From a checkpoint of a small transformer trained on Wikipedia.
Size: 8 layers, width 768, 12 heads of 64, vocabulary 32000, 106M parameters.
Training: 1181M tokens, 3418 steps.
Each number is 500 + 50 x the weight over its row's rms, rounded and kept within 0 to 999. Layers, rows and columns count from 0. Numbers have three digits each. The size before them is the row's rms in percent of the matrix's.

# o: layer 3 attention output (transposed), 768x768, rms 0.0593, rows 650-703, columns 0-95
# v: layer 3 attention value, 768x768, rms 0.0732, rows 651-703, columns 0-95
# q: layer 3 attention query, 768x768, rms 0.065, rows 704-719, columns 0-95
# k: layer 3 attention key, 768x768, rms 0.0639, rows 704-718, columns 0-95
o650 100:417422557540403442524427519580529642480393468519485558484549532451599550463389600511472449513515542508562582548496486520453490499467465486599553535526441529591468609552510507448486385516622423591494563524547425476504508502489450540520513480521476459491507476387480460598486535540514544506
v651 095:580466512551451461513452506443453399368447359478509503445609540517460460527550470560457483384486565487454611547535583528445487468481540437470533514540546408484558422624498457430509416469475508473462495466502604383530591450498444491485472524542501548484585530457484460534494435522550411540
o651 099:493589387499501441508528418493472426474540476426497429458445586533513509517481512552439392459530514537497487511413508508466431417558497561366482543447496421517496539613472491504481561605631516469495460563514564623501543478530466486482512501531531435499513497495501597420475483504515526407
v652 092:515478467437461561546573500486511377531525423509527450504516479425535437509518492509505544518531504474482452443489494542489530512583529462510512478445459498510517471503526397447481481521572557493555573490497525513535487442498570547511577568472507514476460491520505502532469419400537385433
o652 093:517416524533551477546425503532518420461518489556502534493463480510506615454505495451483456457538578558540570513584477636466582552508492474503483449549485517507539477473486487589452439528540513637487518422463459490520516491549536518453463548509541538507527498434452489492459587526611595469
v653 091:524468565498537517468581579502552517549523465459564495506428451384478518512577451378496436575455433460444454412579435567514519404597569514458526599436523561528508512562486545446502511438480447434564413431549354514448516566616486548468457447545551616419445449488463578429472293421522532501
o653 094:471515462474478508496447459494499550564434452448498462413464500488490616458467494398375525546494492545504486554462480601559518415472467473508427517527539443426480469568592471515496531500470466444483407374482424489437479527563471402425496524526514533506449476541520449515487511530585562480
v654 089:489404486559526467565538393455456552476503451503453532467520497449547476509380530541516500557510480538525537493569486544528467505549477522499564475499438551546511563475648442496502539433440506511412566513570504592515556395458543479496504604445513464476477542524526521567448580447498412484
o654 095:473494511532438601547471524538385615479544542592461531470460510524569422482588541456590467499531470516529443463579555470471442543449447499476405484529455568578571592558502504531546524572434496493472505457487412448465483482477477538537463470533545516415559412482500552440531451466479484480
v655 087:542520472507486483553558474416492451527510478464535477536493504415539507541433532469459501480524515458434491463555485427485545524485382500497560536518490531447530526439501536579588498500495509569490478466440506556487515551430555520426467451521462583525445447507568542518530488590450409535
o655 091:507418403532477467549485532480565491500561417491586598533551514430448487569503521513484547547583523463539472476436505453492448464429570455423492457562424508438455538400501495565550426461486504519525540630537440457493496428489477421525471460528523581478508486455591581438499586423478364487
v656 088:489537502505374389599496474465547552485503452468464529478624529411523559402512440604533544467481510571510549532484518481550543478524563529603417521512569486491542509543509511423530434516466491529486569443485379492472466383489487396473526428508517432471499605469558431591472610455474540551
o656 097:532516492482571557474401551495504479561549489517635522503558530448484569522559438475500544533496520449496509485442612490489478453536457426555572511517419519461456466478489420583550513505395519478537434574512446544515499444535521487540473584505441419462494488472463469522472474487484513568
v657 090:476444545485588467462494532505505486442588506531483529555506495520440459502507574452545472470549502523502561513488505541570616404501549541474424574603555543538524497530478508413465450549556532376480487494477497474491590488550447453466446471523530514495444555494524508446511494559460418416
o657 094:418400488462531552481474435511505531591558559506464493459531515536533458585603448444521459483485468512510482494498479555566553449469503464562464451527499486487538537561483482452475395384518502538543492546540517475417461464459498420504446509546499442500487560573430513580512541504422525501
v658 090:350535538500452557494443451483439524555528490492585560506511459451499493509579524530470539560446558468539525567507503477497553518476458472518569514542549469565507429474540438413559498510505476422471618479461494550418508384547550514458487564505508451471492441533561479543582508386529461576
o658 094:435532575568519572542491423502367513490517499588571512523559524487485469570525470508557541377475491573492525430393480554570437588535505485616472470494503429559476564498392438448477476417465510472453467504478524547458468484519468455495458501554540485528499450490451479516504433526508562555
v659 086:465524560483399495477477405431570424456495467539538453558599508482551474514530515497599445444464537574435448503500392559499507596618513519492595496413485465522566550493532428483523508466512607539485407480507484496473495444465451409523530413561520419546455495518453515488522517521474555616
o659 092:435494480488514471498431442531520567459440518543517527462582518594464489492518533537568408507472509467529451305540541499535493582472547446473460539478434530499482491366566422551565548485598569437461548423525476613377496508491479444446531492521472529517462469477481476434529549468469499483
v660 092:509570496485536489482481624491523503458503496517488560463482513508422535488441494466370482431481447482531566424474551424553605513506443492526523493462476464590470451479612502483546479462518539473442474515568522482491533474493477578499553624493492512464491493453427585476518468548521537403
o660 097:594458421565498510437419494491496460607485480559404557549510414487516590490462478479461537489526497551449505438415407448395647432503429468517540527506483589518420524542450547525569489424354482501530549555435435449470504445661627447436521510398420501419499515449506467535560515400484527377
v661 096:586463446510561458468499475570617416553505520591509497570509491603396532479541497452477536485555442467513495468421493453570538483513417519554457517453422531509512497606539517524494542423464490521477540490445495497520546530449541495460513559500580526452436433511541491547458490619358383531
o661 101:449512392551523494558467514455454485480532506445497516525526500518468554435511473491450480489631537641574485593543548466502526386512484465540532529466557477496540525555514612526496502483446524489497469477480402521523587409560448468539447518402536543425579564448562608487541514595514581513
v662 088:485529435492474492433529576554480487570566609506523450541471478477491500452547551527426451551463449540541588574551542535449485536538548445500441526534496487568434591461492528511532435451504520542488502516474541488381533553502528435425549539455548400478481571537515545524444577475508558494
o662 094:480548436419475605525533500444503507599532489534579484335491620437493492412513469562498493506538496534553492459515569491497464568483433479456431402484417488483402533477433536555557443517450519420553453520484470483372494434433546479594575554470460475440434418515413507536501538557479528469
v663 090:521528520399471470599389409563502458537520450612510493506566464483561490528530554487430441386574518460453564375472529586456487561419525476418499445502496525434449500603476579537394526408443497457606492525473505534498489583559468496505573451551537589531529551550496458511460481403534473487
o663 099:457583489431548553526417474463492498527411429363517477530577481436442455508585500465584550509491458435488553417588504534450528473496500528536445467500558525376522473448483451559460608549461426476485460545449536464423533569519439554456445518533575467482550588507502457469458520540540521424
v664 091:424539518492515530506510585482553514463529512570470469494446620466458486484525500591484528445561525457475506539437418563509594638548462524508484459548570450394500504448585468500513441603659521478523531485562494565489530478481546448590520545490417494465394456595466523538460466651533500532
o664 099:441475487590519437470525420498560555431509486490503472508490458566493566509588556436475600475456509505513492574503490516513491519571523482484518515517570567474505505613499579522612515506532481535529488571483547564433557460455524416541452598501502443330429464406483416378487549611550542550
v665 091:559509556500511513466526406513443533516538531541471469514523550552525502488381466480496478410575482553425602465420482544532501506598466505488541553431568522495494537625522470533416615524587385521409408510487513572536468432543451413463475474483482563501543534459503489622445441445455557487
o665 094:457487591472501438546420396489434415525531475486487440482492475579417504451543464461487394539620520586475499530471503402493588533476451536491486511506528473557486391493429562496486417469518494534486470585543518500545462434574411490557514535525478583480517518535505454508446534483556519572
v666 089:522482451511585445487421539478473454413517588585591505446502559530508491506534457476475375472465550509468473499465481498493521649487357502466435493433474609550533525499483515507563465552545571532521407521443531517542564415579557495522473506475490509610553435444463529407479503494402559566
o666 092:486472496479482439493460468433453464537492466517524493370556431577534478493436553475475512533418540467402532535599483534466456430493415444536518429570482476574425415484552409452543501495486511469447532441512520559493547401547538442538530594574385510507504485492538512470407532539549452491
v667 087:535473526500497554490578493434562501409449514503480423512553536481540523546421460542491524551483432532531448500536583447432577522500503529427454489555465526520518462562525463421511544559467585474438454513595588513394461499500524486545513622366486412518485518527529520500515364446442517523
o667 091:563594587528446490414503421556463559544506482523449457550510544585637537423528514491438533588585491578519525546502410497440526513544440525396540515488502468491526606486610467546536411514472504488497572442469531485455546445556561419479435470456496467609531401493493537489421551531482483527
v668 093:467540477439392477489559387551497486481458534433473570448468451564550574474479512505552508526547458422529524532474464474464518474528477457456475467522545443450436524453553420505417550589513480502495456435443527490532469558615418521478537549502550457469506537608535471389490532429450528463
o668 097:493478590444433560505518501545512467428567453395434488511538480599469579536428587461513503465546452476504581494540479474368441423395459504506445536528559470547470484644443448450487565498540573508506558433559518497595487540543528440441466438510448481583550497468408545476509450521538443600
v669 091:447451494497509437525534563525443530484561521517454454532516490541472446540508477663527494605565465505490454411529470449514520525491396613496527537485513499520494423538545492702565472507503503471478479498430470607503480534436462478456468468535454396516466501544633476463488602532461463459
o669 094:503481506511466562551537514502454483481522506592582603527584547599484441467497485510510578430515453573534534503504539417528489573450478470504471507434377584467443505454545407482481492534424456422469558470503444470503486431487448481491501482436439500461507483484550453490559494520581465565
v670 092:451511483510489438401408507481519489484544549489535576496449473536515493577567462462516482473520504435488575546441476483550442434492543449511594493515504448591444509516553528500546479437471506511545619479527436438456525490450505434459498396553556520550453536483530510490472462463439446535
o670 095:477437531520519616366521540451518454529551551517640469476492499532430564558461448485499483487535454506509436558524476559592477440455514407501557509523552515572502449457531439587563520484514393454458456535492566496500453493471436484590485490565453453473426461478478464563460520589485506459
v671 091:530493495556533475470539458436474640541504447523467456530439483565565526545571545516507507545525486489500508563484485517457560585557551512467443499535491421443498452498453555592525434528518487457502495589442580442332520464503457564575477545494517584469526489464562585590432435513553531571
o671 096:500484539587427509365558435460475530469553514545502551544494615523463587508586512364397412555555484520463423555411536483476528562432475467446531558487442498432554528514474508600481529469613433442527501458424542532556450515491519472482476492474460515491475448537553549531486528487476538539
v672 092:507416524520452580420439532513511485519515522387390522509527517486502625544364457530495388571447493526438434632537408449474499473481417508564533459515486534432499595519511410443549490435463491470496498476536405507464474470457525455420498534504432474512574538465407502539580465468555455478
o672 097:503457534514414590487582454471517475572433577466478512450451550528441485426506507538422483452477497475384421538507488486415384469453552515514518526573558577502554447487544449448507374489440493472551627486506547565460439492425505464445559469514523567524499501527516514429398423508456367550
v673 090:526536457404531478490549490569469484452542447367495528465568476553512522470477525475542456496498522464518553501517466450411567479452483554547516485463505530482536424484605497475565642574492463518488533551445513471496398433506425513493449344452404518571542525455520511494483462335484455484
o673 097:490504432447465523531581477603471476507581540452529522472529504552502500499446556441367510455529601534592542574494530539522511525540512498538447417496523518579448534488495494509444437504488515500501442557494483506547469620552539502531520342454544494375543541460526557486525466395442473425
v674 087:491532449482490446512554531506450459419539524527491536471499440477479504524546532478459448583534492562555506569529617471439552446528537600546409417501460495510495448515541578488531527594492486500503523566517456603545484462370525467419450495434461458548532527509454519523552485432550594409
o674 092:480562484558430539558533546562545435473594487485500496520496553572503467516464496523454484538500506482565538524579521575483463533458516541519483509550426504551459481462369549444479519521552494555488435459450554598496512468485586446468480507487446518492538527472483577450516561525496341476
v675 099:502519484433532540522641442486496414549496507487524498580446489575612564504530499470465491485510537432526548463502473584447526487507590454409461511550456529409513513562583457445518449479486522463537523491448451515443506502519479504398560407490478514536482559458561485534486504453492469505
o675 102:473485544531471476492459443453409534513555528445507512562437591519519614476529444444452358462528526474511540539451463389503421484569578462466407491461520517510520484522455578605487520494484517422506498516556470490472463522476476461520504460436484404539529491525480454450397385489535611535
v676 089:478401552502485492524399542539486434497472490507531487463501553455417511539641519487457500504506466506502462421597573500520505516500373521563517438618530541487523454489502566530517492551407563494508474598395458499596517506560451458541484456337518547480446409455504492485512460488557473447
o676 095:566432505514503452557512449420573461519570574569516485471505476535521498549503523535488525481505529531545474528538539523570436521584574539559448487474530600559520422440534567428537608503488541520455414567422518454533522520386550518529572560407530518535433492540438515496483535436487453546
v677 089:586464556566489522537517459448460524545473467476477491553504509548486506509361500420531462541495523543448505520412543501452462292514447534467466466556522543505525481515354499499518487493531526384549516443503487543475491544411479443494417459467483460437461528536448372470509585498625566458
o677 092:611387598536518462565514536460578527474472501485460392490531577520465487441466440522484540547618488520537582533521510504425417501483476465494476493527446566503463427523452450426436452557553554527541554544363521425538525603495497478524463465584548491465509534540410498403492515513492485422
v678 094:478476483487478407472491553478511540496419597497469513469511526519500507581609573499537503517519519559483579553563442474488491520478498411515496536544533494465464582381531426393445581565460548500535495584488468467576494523569558488499488488572612470526417548461457476465542561447480591504
o678 095:491479456445532501490582515443533429582455508530438496495468576493535526555455524543525527576415586490513598508497486536503471447410429532595555497499563495430484510492467436465495518547555549458477514544511448412587602406463545562511448506576507456531413527494490481566526450516507515521
v679 088:486429454502564533505493507487493518472503561518460448454510475594504539518451464520514493468583498569459493439424514490435475485554588524435478455547509586480474474544526508476512423463481503627443519511560460567458450560479513498450500396544467536494453504512443489467585540485412510480
o679 095:485468459514514545452532482469471487482517363458416398515484462541414544548555558502552541530467427531454503478482556557491470503451543508541493569513519533521511458597499513556521488519520505569425468565565352559480470426511556448570497517458465461436512458465493575532436500500488497484
v680 095:451520470468409495503573496519531492504489484551510532457451507513462426503430537565404453471501559513502515507451512468503430489503460584449563464489499514559601556495467515433450493485504533480496508493556580532424597527515521463534403579438480546486528377453522565533508421504522505514
o680 100:473479505414349525467518464548590630552473528553425543379527577598448532532603487465500493395530480493515577552519552500413517561529439505482514429520525458525462505457545485534541480536473437461517489501479496528402485504411554503506448555527492570541495441475499477483541576430526476451
v681 092:513400532571495508551533489512495495542494576568585452526514526458534476557587497560526458486514551464456401410511574585514524469446436461426482420574530470535575486528551485379502459455489527567501490520491434501596527418492481537504465472566585507483517430569486505508480473437408431519
o681 099:522468563520369391560451498521484484514458486445422504457540540484573449426569552521558509485626515492513418398491560515462458425504505445519495505449500499466454432439450472530453514486454465521516530450465535592494481518520534431471599395558499481459499512567571473505550603474429520415
v682 094:528440396482515534436434591529497455504509460413545543524534504574515518481542563479504568569458507511520560437538496582571546521466632466531501431472458515551567450467487403607523521498479485555520494567485473500521531525427511515455481547579478476471552552503512537524401499537586436622
o682 098:497464426533557419481530549581421446400510593421511553504584533473462507482449547427465474505518589562405589408584556461512498485430557464502430457571562524513517553528490474506472579428517447517419491541491402469466446555535515446388536489460457532504510432571469498527454503455596501583
v683 090:537498525468458508498417483509468456513578448546398492405447616522530540419506406431539520462452462549465318476459539597599474516480546563534491455445475528480523392519472512470474514445558411509491361418435474561521459502529429515543479454436544516491489422463489530456505482575533484484
o683 095:477445499577474487566472513556557530414466469534466475488524394570513539488445487528526497569464535454460471527545492446533602570567518442517511442530579498446520439438448420463410452491513517542495589395457469481454506506531533526620518505382512450416517558485541576488454500486463470520
v684 092:503406505520497499570447506582482542499344515485469526524443450554508445463428424581478386482473468514477482483502475450493478430500556494464400536537518540530506554503451541512517548498455555509549513549498587505495463452411525548499456504533465437506499516482407531575526328403507489528
o684 095:391460494551499522546494460490505532533501496501386615529418545428636517451518514516432485469486502599465476527456427453466518474505431512480523489598438454441534474393443476457533534511590569520517463561531514460566557533418514431412388532567489373375537488471553436557562501563467490396
v685 094:482476494525524522436578438559491540499488457456447476485506515562557539522498509473487475523512529493494303501638461482542554379463456506523516524529532524507517469558474410458433471481558543480540589507503531471468489521390455576552564506470457470416371402542525466549468541573586446473
o685 100:557519444576433487529503417533513527524455514530476501513463459547552522495482560559500509619496506520531459595477570465504469501544489528567493441477525495495495373582562425503371484484491641487545413483438520457447419538491528477483615505508486519476512569562459538437495650508466488520
v686 092:554495386494407487470478429461447578525505487462353439446578462545481467478490491522500511547437520581532507419520541475432542525494568478412530512540539571564606462471489507494449524432492477512469517627513420506488427496460481579496536577388470516434532543513469422428474560377516509348
o686 096:496488399463526562533461522480361498475437480445491470484451490548530585491476490460523530505444495537469440407506504586511498481554448533472643544413506432536540575516445493435648536460470541516492463572487495510523518456480521574511504469515443546495590488475462533336540504604507515486
v687 088:557453480491488499416499591407527484527454443527507516522553442523593482397514551470498495466461528436515572509474498487487541653463456553512480496476462413419431493436490505401509528493489489544500511433434550512398602432516402584524557556512552464455483514565432458491505523562478560436
o687 096:461480392471439505474524505454461504493400504602555477411489439526480590512432510534527462423463539430481378548492529474467545533477441534452505497634464518463469522498446531435607541439488491602486438402545445506479420540424449508464444465491484588475607465424375509467529471465501562519
v688 085:545481448455538490549524455556553470518471565516488623577472494561496564511467570481490463641502458485546484409484542415545480484516502587563522552564434507409547575435498527579569527565501474473490631437569539539595517575534501529494456477537521569373558600549467528490422461451435515439
o688 089:527469443564469415474639506479538524632429546403499494591530468430553471526485553472554513519488500478591484580452392582490521437431468482538442427498480388499606569404589476498437571475474495505410499576462439515527521543544443623459473562518510584439534596440406513515547506480472523476
v689 086:567565501526442558545470417535618480501511500526502491527502497442508516515433457511429587632461491551456476497531477614553492451594697474562480515602509545436435403581444436532509467514433487525499404478498440415483447476497498435547521599512527469528534501387424491507472357477613539461
o689 094:541512439496510511507495486481571619530423528476459530475498502487596462410554492461309475567534541498417539439442573487487489417430560484632464548492499430405479461492554467517524517527502436522507493489493530550526521601482407484438473555491625581579469548480420568422483525526510500595
v690 094:510429510494509539566393502501445502505524536425508583487556500469497478402539549486470445521461550416645559517375541488579461437474488471550466506522465545598494553525555472507464458525430554498472522559423432512480510573446485494540535532471519538589543498485478437538521595478488462450
o690 094:506553472503572515571499540484468453421509510519499560564472471412464464573503452568464543551464481573473525330477492486487507464536469551521583483518537538459507510548557426476388481605526626477545374479472530446520494505541521455573558515401489481506539607546498550586462501471550374456
v691 086:538543443490476419476512545561514510458495538478482453539569488527511495518566488447561535478443524500499557526501420458602549622538461465482436493563423531477541368591490492573516502565485484509518495534478534459508500455582546512468502455482501523604459492500507444550471545636494514575
o691 090:482536566530430515530500513512385444470526503584558510455477428465389416512547525514538363474550562544546561473462439494533491485504507515498573554499488492489481470474530547457447546448541495471482444508504545447459525513516560529460554442525619536524516505591506463400446565488511479515
v692 089:504427560457480510574471427547474441506456410503500582503524478450461465476448460552480557429473518554556358481494463589619483531513521532512479503575472548413525491569494476497544586556433536441525369432466483441590560485588402477494533505477525499496568500492501449496444510495409549600
o692 094:488524487512545558582526446492529566522487449450429507506539450557438474473579468481464512500596487535520418466542447437527443470509475511484563470443493413528575496518507575449574627551456442478564544511446514547524566584453510508462549504519393490512501530512474429505456579453526509463
v693 088:493510447525387503461418474361485460551444527511492460530517496582494544451481567509499479498404522586533433556474520488471522528494430440561495476495497431447542549584433348618411475423567537493597504546505533476433460469463489503521528537535502534615503477509466492453480566513500454514
o693 094:561477501572460444596541432551445536468436539456476529505543480497478539489465564468529539467509481471583519482526522480439501581530461542536533538422503455533529495443551509530477406420604573518356544430449477550487512448441448496567557487419482506548486557555471410394520434451522463488
v694 090:448537445557459465525471469566477549500554498441471553534489545400457471497383531561542556504537491603471472489560496578499531521442538454559444499494488511570507510474563453504452513578573424421450534437479514450519588517549533465514516371523529423430436518434455525463447494426504382508
o694 097:517448470524552551517531478452491599522542600494480426542492483517509573485450410470541403416468544466449493560497492594509492551506408447546541444353539520503520431436490416604521422478526517485483492414483480432511468500517524465468480480516504504522524475428484554430575479559577391483
v695 085:519417467503453567430529580468507577469530503463589513479466509408422452553542408542481537423577598487484418480477495498527454557527449537452556521518466426562467460444420462487478443474463543508522571476494521550634546438452497526505474431466565468491505608461530469453496566478482491447
o695 091:505498440427529441432571524481493581480533542495439426527458521508563597583408483463444439492517496527508391410387482628432547567473503490415469507479498475492454501512622492519529593489550452481468462541470465472543545576456352522498480481534526611472495555437511534460522474482437463450
v696 087:460548547547479381513604442362483533560549533482603447521489611551483547490481520450585416559516473553495522514485440501534526560595468502451460556428479371512478634445507544543547481498455475506478523433461551452440455511528486563497498468449483541491487517453499502481463575375439425398
o696 095:475552525494377461540547501440482531429443458427442422544658536550453485515476522398528495557522588543515439635476434557525441542455532512518553489475474461529480550448468586543482463471450539451510513480572514454544492524500502514506482477435491537460536418444439528509541438574514516542
v697 086:506544526506448497497628511504427532420508441502491497417509466545452526474476429426492424515559541427500494435451521499468463497549435498541562505446479594517550565414577459566437562480497501576561407508516456487416467448429481459441462455622511505514416497523519499617509519484435478493
o697 093:451525493404433512539524528423425537364529491478558488495421493429525602505539525534495509514455562478502461537517534439418507401532517433516527489426443543539491617428461519516494549475432469485533498588578509560513563466432483498537489413462452495533534503432400501526531576504504478326
v698 087:459426519481464519521519552591458576577445509509406446465552569555481495529570552508499442516604512469535401473452560563483499588539497557500460430557495473557494446567558403534426519495494537500565522485445488522542572557483534529568457469589518598510507517475511548545394398496525503460
o698 093:549452449567499464578563423481415534540526499553455426551500466523502524436601508505613530581493490441469580482430478518453501493526467492558523532547543458509494461496548471549488597493496468535452512511486520543527446468489453537470483497535620591457520499492527595616485486413554529481
v699 088:403629441550515495504496505474451486548506602508469468502519499506535519522470466584374464490522500444507521493521359483485467552486572490504539501509486474491507471511424483522403515429534468467389442476471506496476494545532499515426504435528495525428444530556552437472458538471444483519
o699 095:390555474436565466505474626574416502461437514439528520509449519425480576529426465565497488453511583435548501576540507440539506491437505492487523515386542543560483475486565532475554479510447520462517544471462520453517505531535480517494600432558485504540495499464535487586402559487483481434
v700 087:594472585568577502549535478479491480482462498514439470517553580550448524502530462470582544580449526539449490476504448499517461329469497505470553435536508504455544524465537585466555438594604536502474581471503489402462505429537412568511446509476597547501450423460601409486506495498517481485
o700 090:517559537569479457481469414508595570490539487417486448453487504595428389470468537396568495473474481448461395550527500376502463599546476558495501457506483427560504416539532495465437457633542475488532428550536488478463454538460535581467440588481483561523524526542530416564438536431477488567
v701 091:587562520554421529444450440502461467547567534530621530498473472517571452518493478523424487497492424525536463567479480570524542461497543521508475521510484544480537362586412530583433491552458449526455510586537435486441489444469477458505586467529483416472432502472478526512574498446475458463
o701 097:517501485423530479439463493546382399510500514517548498543459500490525504463522492523375572427444472584492496485479496431450502442475419497453497443479526443501562383408481426594589431483499523545512543602495538440450548486514586467512391525486489536448503457440413516432527501562466543504
v702 091:582509480551489503496491544505457518499503541542483565452492501484475594456405485512546521469539509604488468467480566521445537482384428575431503475531528491525438480538526568387418558541492590415447560462527444466496531482565464543567501511420457475489531461488543455479470515433498536476
o702 096:535501462493498477555384459468497497507475571568511525445506433586506594479569571547502492541535471564493472532401540445405410480546476406517521401520492551560527579501527503515588517520371502530549493550448478519505440538562511516431565454533506513485449481426477412527416530462443456473
v703 092:551498452490528470494509494481573498498497493519459543496612483547574539439406495544450495418479522497561503439547565460463462430437484610449552499421587536557443511569493509377439439571455562530508427537502426444519403479565493434604568465529532569503504393508473489461418559601536572507
o703 096:491450511456448404463370538561455506539509475479488524497566381502504515419393461539576414515484538431549502531503484484532567552495505516518493440511503492527470534386478435419472488470500553424514485442509487533460505537592492481536498460421566571612529514520557429517558550505551435558
q704 104:643534415520438483454490568431445555500566452487497441536498406490530504582503499604468529570513491536454573501554539562588427449459507487515401457534557464532487475588617547477594559413448547424511541351453530594451525516625499543510485558432493392495542412430527531443467568524476462406
k704 096:513605524480458433511496489531408438496486464545475545472539522471506496488595535560470464512539538505475327491549484529498546561503550474520446479540573490518532480448460430486560505517434429444459415457521458583527477492566496453501454560494476433454498432508471560535464483420576548596
q705 099:492446507508498543504516552558421473510494461473515518469527534466469448451438457462605417497520471566553528450458480568483516558564560394451483552462498532422400480472441376582459491591505455527515505559562518457497471446448528495505480423581470624512518471418471499476499558449477551535
k705 089:529489517536556558526429539467445502443449535465529523439428447489509519499515433469511510504454551498621507483432555449490470553450478521508545494511520403482571427557528575476568458557564660485506513482510509427484532539542465458493505508558494464556531571523560443424578500529487490490
q706 098:524495454499432403494520491501562469479483593538565423451434554537524447444567517510526488408482509453469518332480493609530468568456536434536462487546531511545388491460550548543531568465446550466415511485458462536447420563488440560537474482388491497457446367484572491481379387501533607484
k706 095:441509442523499473435504538436440420491482573483478474565533470564540476573517549475515434507502547618542557575488496552526610534528481510456389551506517455516465526479441597478442453501536462473534458569493465431529505535519513477574595561468520407519503503514405493486566499490579452486
q707 099:507508504427452542490487409493480537486462573498533414481474438459542477553447498440492544583615456430500448494460541576461502572445535558513479469570504523484481428411589502474432440482525467411489427597422476507494494499520472520559482497494545393536429452569501541493499472536530524439
k707 092:461485498503494484511506505511573436545485514540545517562609505573514469528465521587419407478523458537387598474497475460566513559518490446435435537510544534478585572492487578442430537534528461420493538417497571487502466424442504347520491525501568538584388479564436546479507523466497476570
q708 095:388510527538540494534539572479450581571535401446481540455542474450439493538377532457473519482553485550494528502451569434489479476527530545495511470505413467443428473548417449441476497603544496517542578520467493540567590438484482494492579515542492584473527577457570544535520546466464413495
k708 084:506516526508532495571495433476476486499489499518540540485566606467501429435584410502543496488435478491466468435501500436514408510502492458436472450468489525541521546485457489520431549505505562570480515444434542505416395572414489502491398471541444540472538580483602472527486475483447443439
q709 098:422638418471537552565459430612521481502562470477497561592567492487501472425509501469505522458500488508500500391448499474477435527595477535491483434515470446494473570497494460535485600437500581548501564505562484381503500546447555543557606524558515515525590493445489533520517450500469473433
k709 091:558383508471471450448468421528506509428433448402514614439474397412424563431459429507461554481444477434553472452468563463413537501480538551523503435472467450498453474503532492550461503518464595505530500547529480546552475445506487514455449531538512490498440568519487542504466460500447587611
q710 093:444523562480456528614559492553483443538538490495484491473405514421423498489532555446547466543448502464451434595458484510461466495501414548551444422507480543555440586568461474486542565493551444533545476504460481509610425481469515534497528566579520556404510534436514522506505447399507467379
k710 088:559507470499506534511435460416427446532553464497457569430449519429505609437432526394497549522503454562532463518522481472427424501411521449483504494480492479505607476555538500571626495473498545486439570567473515479539561536492642523452470480502478439454561590510532509525531594591512490443
q711 090:516540479489521505419535567476376457478534360413548501488597453496513412503408562436496530632510512497478529506481519490514471476554554475410430520519520518367505532595423481394520509601553449498571470470492466505520521430513455495566576429505549551494577542448555558494543511516505482576
k711 083:499409528425488487510583544451489428484558524462518591545511546492568509421483466480535469537433506451495456525572457453484456468426485503479515511470520537482534608466462552541461555573611499526485429434467566585550430528463494568499512418471493453493560622440631501515426415499409479417
q712 092:437524485524431495407580469473579525513410567608459471434492499516535464442540407590584466414608561512618524475478427533554599607475543520514514489449520481486538458517503480603434557452561515530420522509468529438435588546458476594498465510422451437550486434592370481519467485597543544530
k712 087:462439481446481548433489500577456442499453412477439481542560492595540498615434448533454463418485569428459443516522511510450488428534560522512538514562443526466437527562576537365511492524490467446508557464542519523543472521475468463568439569524519512554392388560490522500592497461578530530
q713 093:520427466504431429612505469508463532481549413521513570491538475534507532487508561457511470579454485558452521508448482479507561471471547524557421488517518534400448458504491592449467501482546449592531481515501496502542501468504499489513449440472561488533510601490566531484537504484420445492
k713 098:487557545514474487422443475526518571478484436575532423421476569477548484484442559562387524467432416593545501490549519494501534470443400476476496486446491426396555494533525473461527435509509510555385509482429479494494530485503469507487427474485502517518483455450471446540568420442528533349
q714 095:489500432572497562426533473468462514511348546513447502463458474522491519531518446576554494407583513530616565458538509492524599469476487443473552479492543525471515352531520515470511437535449507470444481451511462473471609584468550478429493484435409484504506511509443485513377536626505490554
k714 085:513470574464535539456608583437499394412462534444496523609542583447483500434502414524469508455547520510418527571468467560492536418511449503507550463460447497515518589526510485485527533430469457477551585434510518541524532491511546506477416503582560477549463399412460466442446412450531520355
q715 093:513464533540486502546501445468423486489418453389528504463484495493511537571563508528407579575443448569381452507525477440511418534470512474476478500479515516378452559456480479439426448533560448563523473449546599476420488483492475470581511465506489564477473628428588518448455489487470507516
k715 093:556492442451516567356497490397621415517561519492611614450533543495438562421489524529526492523396469544541523493501521527538484500514416504471527482499468532476509464468522562595492430544573513504516443428457511541454493522502547572443492485477499469469575512379454518487448402487532519530
q716 100:436531453437442490606361450463330500541568489475565494514488529499534555529557463481513508674383461473422508572502567473401415482427539544520544477491486591406508576427510476531456465448605440510480507489497548537626469467584474526483404505556621494533476573456584613398614600471440547504
k716 105:456446560507491520490469386457544574487422477517510509476530545538499535463502516546461510531440469574479499554572480520435528533485485492390481585457539498568512548471636528490480506550577368535507464552479553475532533487513555423460483487464450547438446481459464492551543508509475363468
q717 095:466537496553476505551438466468354528527576492483486431451455572565492591518528524479538581694474498599524486520467543572561537525490478438502463545530488510353497608568428381542416472526486445504593559467562559469522427485521568556527488526513516438537460584537639490512492530566518510536
k717 095:468508598520483496475575537468590554504496599493533529502440505480487497450474397543412474492459500490499560588466476594517500514480479523506509452453491469447416564519566454503524541492537455576499505440516506624488607509459476570446500479502593495497544436441485557567480460473423434527
q718 096:508490515516536488496541473503471434415518441594424453449511508583477539506579538574645473428479507497561511441580570485502493534491513460480511535517487465482512563565495490499402479451393398492445538524485408507462600546561448508479486475497517532564456509555509503486551483571567445567
k718 094:515425527564458524511473451514555542474436585460489485490560475414564578485546409497448410529555547534524468536471447582483444427508509409502564563522529464515498461477640443510527549518508495513405499547492457488489556505601580480560466508489476480473478374450488463492566497545411475532
q719 099:482536495572475476489531616508616453576505445550488424571472393501453470499482494519601473495516487393511474542478488534493511388531523514451555445489480487550639528521509479609573502527492468489505524461466540572542588447571483479449508437512512581483508384503490502486463566501531416432